config = dict(
    n_layer=14,
    norm='rmsnorm',
    positions='rope',
    qk_norm=False,
    beta1=0.95,
    beta2=0.99,
    lr_head=0.00666,
    final_lr_fraction=0.0,
    doc_mask=False,
)
Each number is 128 + 32 x the weight over the matrix's rms, rounded and kept within 0 to 255. Layers, rows and columns count from 0.

# layer 3 attention output, 128x96, rms 0.144, rows 73-127, columns 0-95
[[138 138 118 192 149  93  79 116 165 121  89 127  89 120  98 137 195 168 123 137 158 141 113 169  64  90 110 161 154 158 136 110 148 118 132 116 163 136 153 138 105 133 131 153 131 127 167 146  93 154  97 133 112 129 128  87  97 116 180 143  99 124 144 187 137 113 137  96 103 130 123 158 106 115 131 147 109 145 126 104  93  85  98 106 119  97 131 114 159 160 134  84 138 149 120 108]
 [123 202  68  84 125  99 210 110 146 161 174 139 153 127 168 148 114 157 103  90 148 124 104 147 117 121 130 145  88 138  90 115 147  96 168 140 144  99 179 111 122 196  76 105 155  35 123 116 144 113 184 124  84  46 121 106 129 139 130 154 156  80  83 103 116 125  85 220 104 150  51 153 141 116 131 112 111 165 124 137 115  93 128 167 148 152 159 159  97 139  85 124 128 135 152 182]
 [188 118 155 140  82 140  79 108 178 120  91 157 113 153 153 162  98 167 153 121 139 126  83 162 103 130 139 109 127  76 179 112 136 126 124 145 162  99 127 113 118  94 126 100 144 173 125 130 131 123 124 150 102 158 123 136  93  85 195 154 117 142 145 163 128 122 164  90 132 182 180 144  83 140 153 101 205 161  98 154 148 159 164 130 157  62 177 143 129 125  97 126 139 167  93 135]
 [102 154 199 125 116  98 128 129 137 165  81 125 125 145 116 138 131 101 110 187 139 141 153 161 153  73 134 173  74 106 153 101 135 156 113 119 134  93  83 117  81  82 135 152 152  77 117 105 151 124 109  99 116 122  85 211 150  95 115 115 157 140 129  97 155  19 139 102 149 199 156 184 129  97 106 134 115  90 135 175  93 132 187 117 156 137 177  71 113 159  69  77 107 161 104 159]
 [134 144 198 130 132  98 216 134 132 110 146 108  99 138 125 187 131 105 129 118 142 175  83 126 116 118 162 128 140 164 162 187  42 111 133  87 130 176 101 108 165 123 126 128 114 178 180  99 127 156 164 145  63 123 130 145 155  75  98 127 129  85 129 155 175 140  92 136 131 145  78 201  87 124 104 138 195  94  84 115 122 165 155 174 141 105 179 124 128 131 138 136 108 141  70  81]
 [103 138 128 138 144 110 191 154 188 144 108 169 103 118  95 117 167 129 142  86 138  69 139 144 155 135 119 133 133 120 111  72 202 129 122 119  76  58 124 183 155 102 131  72 120 105  97 153 105 147  89 137  93 128 125 101 150 125 122 111 108 139 113 161 152 130 154 110 114 194 102  57  77 115 104 146 204 110 162  94 139 114  92 143 134 134 128 161  84 159 143 134 125 115 161 138]
 [145 181 135 116 120 130 118 104 114 116 119 107 112 169 101  95 122 135 162 174 116 150 162 129  99 117 128 108 131 135 106 184 107  72 181 106 137 168 130 100  97 120 126 101 136  97 120 147 105 123 113 111 109  94 135  87 116 139 135 124 124  98 108  75 160  92 111 138 126 120 148 160 176 119 156 206 172  93 149 126 126 137 101 123 133 145  64 159 193 138 146 123  80 114 172 107]
 [ 97 132 148  97 179 116 136 156 158  80 175 160 124 151 161 109 110  95 105  75 157 137 183 132 132 141  79 126 166 137 102 128 114 123 162 148  94 134 145 143 206 179 154  96 115 121 146 136 136  94 132 205  59 194 152  89 169 177 125 173 146 143 129 155 102  97  81 135  76 118  83 109  42  94 151 117 115 165  95 155 140 145 188  99 128 147  73 119 107  86 154 153 107 114 131  92]
 [157 155  95 106 117  55 157 155 116 213 177 137  95  99 120 103 138 135 140 181  81 214 121 137  88 107 155  86 129 104 116  86 128 101 181 172 106 101 129  80 137 106 119 100 157  79 106  98 131 140  85 149 118  81 156 153 147 109 174  64  49 119  83 142 117 129 142 116 117 192 117 112  82 107  62  83 165 152 109 139 126 106  99 123 187 111 155 150 151 181 112 130 144  94 149 172]
 [101  72 134 149  59 204 182 145 175 122 130 151  79 137 135 237 140 103 116 134  61  69 131 125  96 121 150  97  75  92 139 109 128 176  66 121 225 118 194 164 103 128 162 124 127 174 184 114 129 101 108  98 136 124 128 172  84 132 105  83 145  89  93 115 143  78 166 144 118 154 101 107 107 173 171 136 114 120 166  59  73 157 131 126 112 178  87 165 174 139 117 141 120 140 192  62]
 [109 174 149 125 142 150 174 140 176  62  77 123 130  71 101 149  90 133  99 139 128  83 132 192 119  94 123 107 181 144 177  49 171  42 123 137 107 162 162 126 167 142 163 139 121 186 163  69 153 137 171 126 128 143 148 126 148 147 118 123 107 149 139 142 106 139 132  98 128 131 103 180 107 123 106 109 166 106 162 147 160 166 106  94 117 132  82  71 122 101 101 132 127 105 149 130]
 [130 115 136  63 150 111 222 109 111 160 160 128 123 131 156 182  90 125 148 133 139 114 135 112 135 167 132 117 206 215 119 129 118 142 108 183  99 141 113 143 190 143  81 115 182 140 143 123 116 161 114  90 159 137 139 156 149  67 146 123  84  91  99 161  75 130 122 174 155 147  75 141  69 163 118 100  73 108 115  87 145 128 136 118  96 160 102 150 117 136 123  80  80 113 197 140]
 [124 125 160 164 101 176  97 128 154 128 130 165  99 134  91 111 186 189 146  94  73 100  98  88 155  93  62 101 124 140 122 114 176 157 162  85 120 100 151 161 100  94 101 136 148 166 150 106 185 122 211 130 123 151 167 117 140 126 147 100  90 105 137  97 104 102 104 154 179 131 123  97  87 107 168  92 120  75 154 155  39  89  81 134 145 125  81 131 162 114 164 199 146 125 167 108]
 [ 95 145 120  70 154  50 131 183 176 124 111 153 144 129 128 117 130 159 151 142 103  83 220 127 158 185 157 123  87 147 171 118 127 121  94 127 100 167 143 128 153 116 122 143 112  73 101 187 121 127  61 152 143 151  92  50 168  88 144 130 129 103  85 107 140  63 126 129 162 120 101  78 158 155 103 121 139  68 130  95 145 104  89  88 118 130  99 167  37 149  68  95 114 107 161 131]
 [136 115 131 109 176 171 153 168 116  97 126  88 111 116 157 124 131 146  80 146 152  86  83 140 155  98  84 115 117 111 153 119 148 121 119 126 126 115 162 117 175  75  96 151  79 162 177  94 167  88 172 164 106 148 139  38  69 132 119 145 114 144  99 137 186 134 115 176  93 120  90 144 120 150 186  95 119 114 156 220 104 100 112 113  99 126 145 150 166 113 211 154 169 156 102  90]
 [113 144 120 118 103 101 161 113 112 136 110 128 148 134 105 153 156 121 132 135 135 100 182  76 129 140 200 186 172 160 139 135 182 111 146 156 126 203 148  82 114 108 186 147 122 130  64 149 123 123  83 114 105 117 113 134 142 108 175  98 174  93  37  82 168 121 117 116 169  89 155 104 191 103 195 129 129  89 174  43 142 186 156  85 136 147 114 168 132 133  63 122  91 147 212 102]
 [ 87 107 170 198  93 130 119 137 110 150 110 126 100 117 108 117 135 161 116 142 147 168 178 162 132 150  96 110  94 164 141  87 176 134 106 161 101 155 146  64 151 137 160 131 174 136  96 136 123 139 165 114 131 100 180 110 175 123 157 134 100 155 126 138 140 185 145  70 165 134 136 146 105  96  96 166 189  88 107 128 172 133  96 140 116 144  95 138  60 100 149 157 149 114 134 192]
 [140 189 203 142 142 148 114 104  98  62 162 152 126  82 134 137 164 112 161  49 144  97 171 114 109 134  33 130 160 125 115 167 197 120 163 154 149 140 130 157  55 103 119 126 146 146 161  95 180 155 254 112 130  89 149 117 107 176 138  74  92 121 121 131 169 119 140 150  94  99 109  43 144 141  47 141 102 192 123 131  83 101  95 154 124 194 139 151 152 107 142 136 172 152 131 103]
 [114 138 183 132 117 129 151 117 159 149  90 140  99 106  93 168  95 145  57 194 170 101 149 119  88 122  96 145 123 122 122 150 141 101 124 143 117 150 101 106 183 146 177 144 124 167  87  94 139 104 154 188 100  84 118 134 185 104 152 107 177 162  79 193 160 146  68 145  78  65 125 160 127  65 144 107 179 141  86  93 108 199 167  90 128 170 145 171  99 114 161 159  55 126 173 106]
 [133 111 124 146  96 158 138  67 121 110  74 131  92  92 109  88 105 150 129 128 133  87 117 158 143 153 109 153 106 104 132  61 136 164  92 121 135 140 113 118 117 141 163 119 105 152 115 155 104 126  94 131 165 188 128 136  81 145 141 126 140 154 142 155 122  86 114   3 138  54  94 157 142 146 140 151 189 150  66  62 195 103  61 168 125 151 114 149 181 119 213 110 138 144 132 100]
 [139 143  98 128 123 151 152 125 129 147 139 102 111  84 124 135 123 127 136 158 123 100 127  83 136  77  79 136 125 133 106 140 148 126 123 119  51 108  90 141 159 126 160 159 111 196  96 147 165 164 125  94 115 154 150 133 155 130 122  73 130  92 128 165 133 109 127 101 159 111 126 110 149 115  57 137 169  85 140 131 101 100 112 140 146 131  85 161 126 169 144 175 110 188 132  98]
 [162 173 106 167 211 151 130 166 159 143 112 172 131  29 176 133 191 127 123 128  67 132 158 133 163 103 118 135 126  82 124 126 163 155 148 129  80 154 166 160 172  68  92  79 101 149 172  94 152 120 123 134 151  85  94 115 105 127 114 135  37  69  30  44 112 146 128 110 104 140 178  60 140 167 158 148 165 145 131 132  61 131 183 167 187  96 136 102  84 131 142 184 179 185 171 130]
 [164 142 113 113 119 134 197 191 105 116 127 141 137 135 129 162 117 155 122 133 144 135 128 108 101  53  97 176 145 131 159 183 162 137 100 145 190 112 105 100 155 172 136  95  89 148 112 120 186 142 141  47 130 122 112 130 156  92  60 162 114 107 163 107 102 123 125 134 118 107  83 122 172 140 113 104 134 115 126 133 140 129  96 153  90 149  81 123 135 205 178 126 138 152  67 111]
 [ 87 112 118 170 164  75 145 167 142  99 112  99 111 176  92 131 153  94 102 150 119 150 129 154 180 167 102  98 158  85 142 153  92 173 100 109 131  86 100 126 157  96 159 133  92  94 120  71  88 137 157  75 179 103 137 134 188  96 153 120 132 151 138 106 119  99 156 148  86 190 150 111 101 194 150 141  99 106 156 120 114 133 142 105  98 136 102 116  49 129 123 120  97 191 141 122]
 [144 140 170  91 123 122 151 148 163 145 170 157 137 148  78  90 113 157 110 142 157 119 117 125 129 109  80 152 178  94  98  97 109  75 140 159 121 124 140 119 118 179 117 150 174 127 173 173 169 168  96 117 126 139 139 124 100 161 100 108 123 160  86 116  99 153  84 149 153 156  98 123 144  95  93  77 132  99 185 143 130  75 183 115 116  90 171  62 174  77 147 150 110 128 136 144]
 [154  83 126 134 143 105  79 136  81 216 146 180 139  96 159  85 137 146 148  60 118 140 133 146 132  83  97 120 171 157 101 179 139 169 137 100 142 155 104 158 162  98 147  93 131 114 124 148 101 156 124 137 124 109 172 109  62 106 169 182 127  96 136  61 137 154  89 129 110 117 133  77 125 107 169 150 115 145  83 101 150 116 138 149 158 123 119 154 143 179 120 122 106 117 166 174]
 [171 120 157 149  98 172  68 125 136 123 133 146 151  46 171 160 119 148  89 124 211  94 155  93 122 157 114 145  69 152  97 135  90 147 134 126 149 116 145 124 153 147 135 157 149 135  89 132 124  77 108 102 151 157 163 128 158 158 141  94 113 204 173 152 160 165  76 163 150 122  94 125 156 134 118 118 129 188 102 122 103 115  94 149  61 140  68 203 137 163 129 120 210  23  90 120]
 [ 71 145 164 123 204  54 137 166 148 106  95 137 158 120  89 170 159  89 115  97 111 108 110 139 142 162  60 124 121 116 116 111 151 171 116 180 101 122 183 138 164  99 116 172 121 124 120 117 100 152 149 138 144 153  73 141 112 132 141 127 103 126  96 127 166  75 138 103  98 119 113 119 114 137 212 134 118 162 160  80  88 147 149 126 156 126 137 137  94 111 160 139 146 132 189 111]
 [121 110 139 111  88 216 122 130 112 122  90  94  95 107  82 151 100 116 149 103 101  87 149 145 117 106 103 145 200  48 138 180 158 139  64 106 126 168 145 129 167 156 178 136 140 147 162 133 150 166 175  69 228  85  87 156 131 177 118 102 148 139  98 136 128 100 182 116 164  83 115 155 102 119 132 113 128 120 132 117 125 179  86 156  58 171  90 110 151 128 114 132  84 116 124 123]
 [117 124 185  47 122 162 110 147 140 117 105 115  95 141 107 130 170 121 181 106 136 127  63 114 122 106 179 100 115 127 148  97 175 153 152 102 158 130 117 118 145 112 175 140 120 164 137 177 133 161 118 167 108 141 111 126 126 116 144 105 137  89 141 182 148  86 120 182 135 135 184 160 107 123 118 112 176 133 112 139  69 146 118 188 172 113 167  73 137 117 136 156 166 171 109 127]
 [161 179 114 156 125 158 156 122 125 127 160  99 118 116 130 115 101 104 127 158 169 165 110 130  94 115 132 133  85 106 173 125 120 119 170 133 138 114 119 134 165  85 100 115  87 120 160 134  93 130  43 116 181  94 132 182 122 106  87 126 121 140  78 117 111 154 126 139 117 101  90 107 154 121 118 193 154 116 114 138 137 140 195 129 108 178 124  81 152 125 161 138 175  63 136 111]
 [106  79 114 119 144 141  58  82 170 130 162 127 199 169 177 122  94  65 123 121 145 169 141  95  93 116 190 135 125 180 122 164  84 178  99 100 139 138 135  80 138 124 145 100  99 138 160  93  43 137 104 144 180  98 150 148 144 152  92 152 113 136 146 137 130 125 133 145 129 118 158 185 116 107  77 168  52  85 130 146 191  79 127 146 103 105  93 146 164 106 121 166 126 151 121 105]
 [141 114 139  87  98 167 162 109 133  84 119 143 137 159 194 111 118  89 116 133 124 162 123 115 112 135 114 181 138 132 138  94 112 136 164 156 168 108 172 129  98 157 125 157 119  76  88 153 130 124 154  99 168 120 104 131 118 165 120 142 127 142 120 141 145 136 114 123 142 112 110 112 171 128  99 128 168 135 130 134 139 148  97 143 104  73 149 135 157 120 177 123 125 160 115 146]
 [ 85 134 131  84 156 137 125 139  98  99 134 123  75 120  96  95  79  80 137 130  56 122 104  97 106 159  87 104  88 171  93 172 126 148 101 152 147  97 162 164 123 118 116 138 113 156 130 135 103  97 148 166 109  80  89 158 134 123 109  87 145  74 148 117 103 101 101 157 108  94 146  95 116  82 170 198 121  84 142 154 129 175 112 104 182 207 126 132 133  64 162 164  75  95 154  89]
 [162  85 165 128 131 190 113 173 150 109 142 180  87  31 126 118  17  73 106 158 143 145 120 150 141 123  94  54 139 117 113 100 109 130  81 139 113 106 154  86  57  94  93  97  91 152 135 120  63 127 103 113  77 107  78  62 116 152 151  91 159  65 158 108 152 123 150 160 198 132 102 146 123 122 180 149 204 160 138 134 180 130 133 158 117 170 165 157 176  66 103 179 174 134 125 140]
 [132  84 119 110  86 111 110  45 130 163 155  76 112 118 156 130  94 123  69  88 128 124 126 142  93 166 132 131 150 132 106 147 112 169 117 119 140 147 141 141 127 129 140 155  73  81  88 122 111 114 100 122 162 122 139 149 148  95 182 152 161 116 116 167 167 116 136 188 104 156  93 163  99 119 107 138 155 133 131 156 136  57 136 158 119 108 121 148 122 165 150 107 108 127 149  67]
 [137 169 130 124 143 129 143 146 150 115 144 137 190 138 131 144 129 134 159 154 136 127 102 103 154 111 115  99 135 166 127 138 181 159 164 142 127 148 125 100 137  88  61 145 126 163 166 119 173 121 164 135 134 123 167 115 106 124 136 142 136 115 136 122 135  69  90 108 155  83 118 185 175 115 167  63  77  56 129 139 106 137  67 125 108 130 113 102  70 147 104 134  97  99 139 107]
 [107 150  96 114 106  89 151 109 165 126 149 196 192 172 119 106 114 136 117  70 137 114 151 153 123 145 137 132 143 149 114 102 114  62 148 149 113 169 141 115  87 176 154 105 196  50 110 188 116 170 155 128 106 110 160 185  84 143 129 153  87  88 109 119 143 131 171 110 165 116 124 121 117 136 107  86  83 131 112 109 139  97 164  99  82 111 126 121 147 135  62 133 134 129 197 134]
 [ 93  75 195 115 133 129 180 131 144 138 117 135 131 130 172  98  87 158 129 140 142 151  77 127 134 148 108 153 148  66 194 199 185 142 122 180 159 161 120 124 111  94 169  65 168  93 112 190 130 164 132 127 171 165 146 176  89 146 189 151  92 137 113 134 118  97 110 103 137 122 190 126 120  91 153 168  36 162 112 174  73 168 143 139  58  84 158 153 170  42  65  79 143 192 125  96]
 [161 158 142 103 115  62 124  93 133 187 156 128 135 119 113 121 131 134  79 118 142 138 135 151  55  41 124 121 165 112 166  63 154  88 149 165 139 134 123 110 158 134 137 109  71 143  86  98 122 113 120 116 116 105 112 124 138 125 158 156  63 148 147 154 168 136  94  76  92 159 179 170 170 104 113 125 182 112 126 204 171 130 133 142 142 100 106 110 171 193 166  96 118 106  96 157]
 [ 88 112 112  98 166  74 127 138  74 142 156 155  74 101 184 156 162 155 115 157 140 106 158  90 120 201 141  80 102 189  85 122  84 103 138 137 122 173 100 161 158  63 121  89 108 140 145 160 101 172 128 121  90 164 120 149 142 117  58 178  96  87 161 143 104 175 108 168 112  90 168 122 126 169 128 128 116 178 101  98  67 104 167 134 130 143 109 152 115  91 112 120 100 155 141 134]
 [176 120 168  95 134 120 112 117 169 109  85 164  94 131 144 165 135 159 142  80  32 120 147  98 190 166 130 139 130 117 123 140 137 136  72 140 124 132 159 119 144 139 167 105 187 155 127 112 228 145 130  99 158 116 163 157 113 128 144  97  88 114 110 123 109  86 122 107 113 141 134 163  88 113 114 102 137 133 141 111  75 100 138 181 158 147 114  96  86  98 103 170 173 110 142  74]
 [129  96 177  62  79 138 177 153 153 151 114  52 164 228 129 103 172 106 142 138 165 106 101 117  96 110 142 116 158 138 176 112 150 110 106 125 170 129 181 121 135 126 157 143 155 132 116 176  94 192 133  80 137 120 121 135  95 134 138 160 133 138 146 134  91 125 112 153 142  34  70 139 106  69 167  84 110  91 124 152 121 119 166 116 126 143 101  93 153 126 166 130 114 140  54 119]
 [122  73  61 135  69 170 133 133  90  88 139  83 132 145 143  37  90 142  60 149 153 150 146 103 114 133 118 145 179 185 123 139 149  57 109 167 207 161 138 121 131 138  96 122  75 138 152 114 163 123 153 100 170  92  95 130 114 113 117 121  81 139 150 143  65 219 218 150  96  85 128 144 143 136 118 165 139 144 116 171 136 123  99 162  93 153  82 104 133 131 146  82 129  40  97  87]
 [123 141  92  86 107 142 162 150  85 135 153  50 153 153  77  90  97 105 122 154 130 107 109  97 129  90 150 101 182 116 132  93 228  97 169 144 104 152 121 143 145 134  92 191 124 133 123 136 107 158 163 112 157 113  85 176 144 165 125 160 131 108 153 175 142 135 152 185 200 150 144  91 137 103 110  77 104 110 171 129 134 159 135  77 172 144  98 123 147 106 121  98 118 158  49 148]
 [129 101 154 127 123 181 159  92 126 170 147 119 112 136 105  96  79 120 141 134 113 129 133 124  77 171  89  89 157 108  94 166 124 162 133 115 131 104 124 192 114 116 128  92  68 133 110 171 117 167 108  96  87 119  70 129 144  92 178 116 153 146 121 129 180 110 129 169 102 130 148  85 134 107 161 155 143 108 151 133 138 111 129 132 131  86 101 190 175 111  66 125 130 137 165  89]
 [118 103 113 149  77 138 127  88 135 115 127  99  99  60 123 127 115 138 128 192 158 113 115 131 132  81  75 129  84  55 134 175 102 171 131 137  89 134 154 165 183 115  83 133 110 169 107 125 108 121 159 111 159 144  65 124 118 127 102 133 103 167  97 106 100  91 159  79 149 119 126 111 116  93 130 177 126 125 177 116 144 130 127 149  96 130 166 113 164 115 185 156 123 177 119  89]
 [118 177  99 138 136 115 105 196 129 144 108 142 148 125 121 169 142 162 118 135 144 128 140 132 141 121 156 108  95 130 138 143 128 142 153 121  89 143 128  91 122 153 104 105 150 113 114  33 111 115 132 105  96 126 188  88 101 152 107 154  76 145 102 123 156  70 100 110 124 130 161 115 144 147 135 119  57  93 147 195 129 108 138 106 118 106  65 119 151 119 120 144 107 152 112 147]
 [147 114 131  91 179 139 130 104 149 124 146 113 163  91 121 128  58 145 148  43 103 114 148 128 128 121 110  93 105 138 139 139 127  72  63 159  79 147 173 135 164 141 136 132  37 137 114 132 105 193  89 113  83 112 182 100 107 160 136 158 109  96 143 133 111 158 174 136 149 134  58 105 106  61 112 158 213 159 110  90 203 120 159 143 179 208  96 150 155 120 159 154 128 106 107 196]
 [138 132 148  64 169 124 105 113 139  59 136 195 167 150 165 120  78  81 144  78 114 150 100  91 103 124 107 170 105 163  87 148  76 129 136 136 126 128 141 142  67 154 159 120 178  96 114 128  42 158 128 135 153  80 146 157 130 154 106 127 107  79 189 110  98 116  83 205 136 111 131  98 194 103 139 138 113  79 146 165 194 123  92 114 112 128 121  97 105 109 135 155 127 134  94  94]
 [176 174 179 130 137 117 143 130 161 113 166 154 120 128 159  64  97 125 103  72 145 128 154 161 134 116 154 110 135 153  97 122 103 101  56 159 139 162 148 142 118 114 110 132 135 153 114 119 110 141 107 187  54 115 129  97 142 165 174 154 141 107 173 172  97  97 121 110 129 109 111 151 144 175 115 103 137 100  79 221 197 152 164  81 181 117 137 104  32 138 106 100 118 113  91 144]
 [163 130  70 176  97 150 102 166 184 149 109  96 158 142 110  94 147  48 115 134 133  96 104 104 125  87 126 126 142 111 151 144 184 150 151  89 117  74  97 131  82 124 134 160  93 163 154 142 128 119 136 159 195 166 152 135 105 135 178  98 133 118 137 112 104  76 181 115 149 143 130 136 121 112 109  40 124  78 126 114 141 162 115 100 119  65 129 152 135 135 131 132 133 218 154  83]
 [191 102 164  88  97 165  92  93 180 151 188 144 125 114 160 195 100 172 151 149  82 119 155 122  77 148 134 133  74  78 153 113  87 136 134  98 136 145 178 124  95 145  89 152  91 136 112 138 101 151  90 114 166 179 143 168 102 148  94 167 103 108 100 134  37 189 136 181 126  98 134 113 153 124 140 129 124 122 143 125 151 120 129 103 159 151 114 138 137 136 167 157 154 153 110 174]
 [120 139 143 138  98 120  64 134 175  72 115  90 150 135  76 137 163 137 123 118  98 126 105 124 155 100  90 127 135 111 136 119 165 146 123 100 181 144 162  96  84 109 132 127 114 105 129 115 160  78  95 151 133 114 122 113 113 156 150 140  64 153 112 127 109 115 116  84  80  80 166 134 151 176  82 116 147 149 171 148 101 142 185 122 167 137 129 103 112  88 173  83 179 143 182 127]
 [194 127 216 145 141  40 111 110 186  95 119 177 117  98  75 160  58 214  89 133  86 129 118 112 113 102 113 162 112 138 149 188 113 160  94  77 132  82 154 117 166 110 158 102 130 169  74  75 104 127  94 139 107 167 164  91  62  75 141 141 102  90 115 113 160  86 121 180 171 155 129  84 184 178  82  82 155 133 151 151 150  92 131 101 168 121 119 146  92 161 110 150 181  84  83 178]]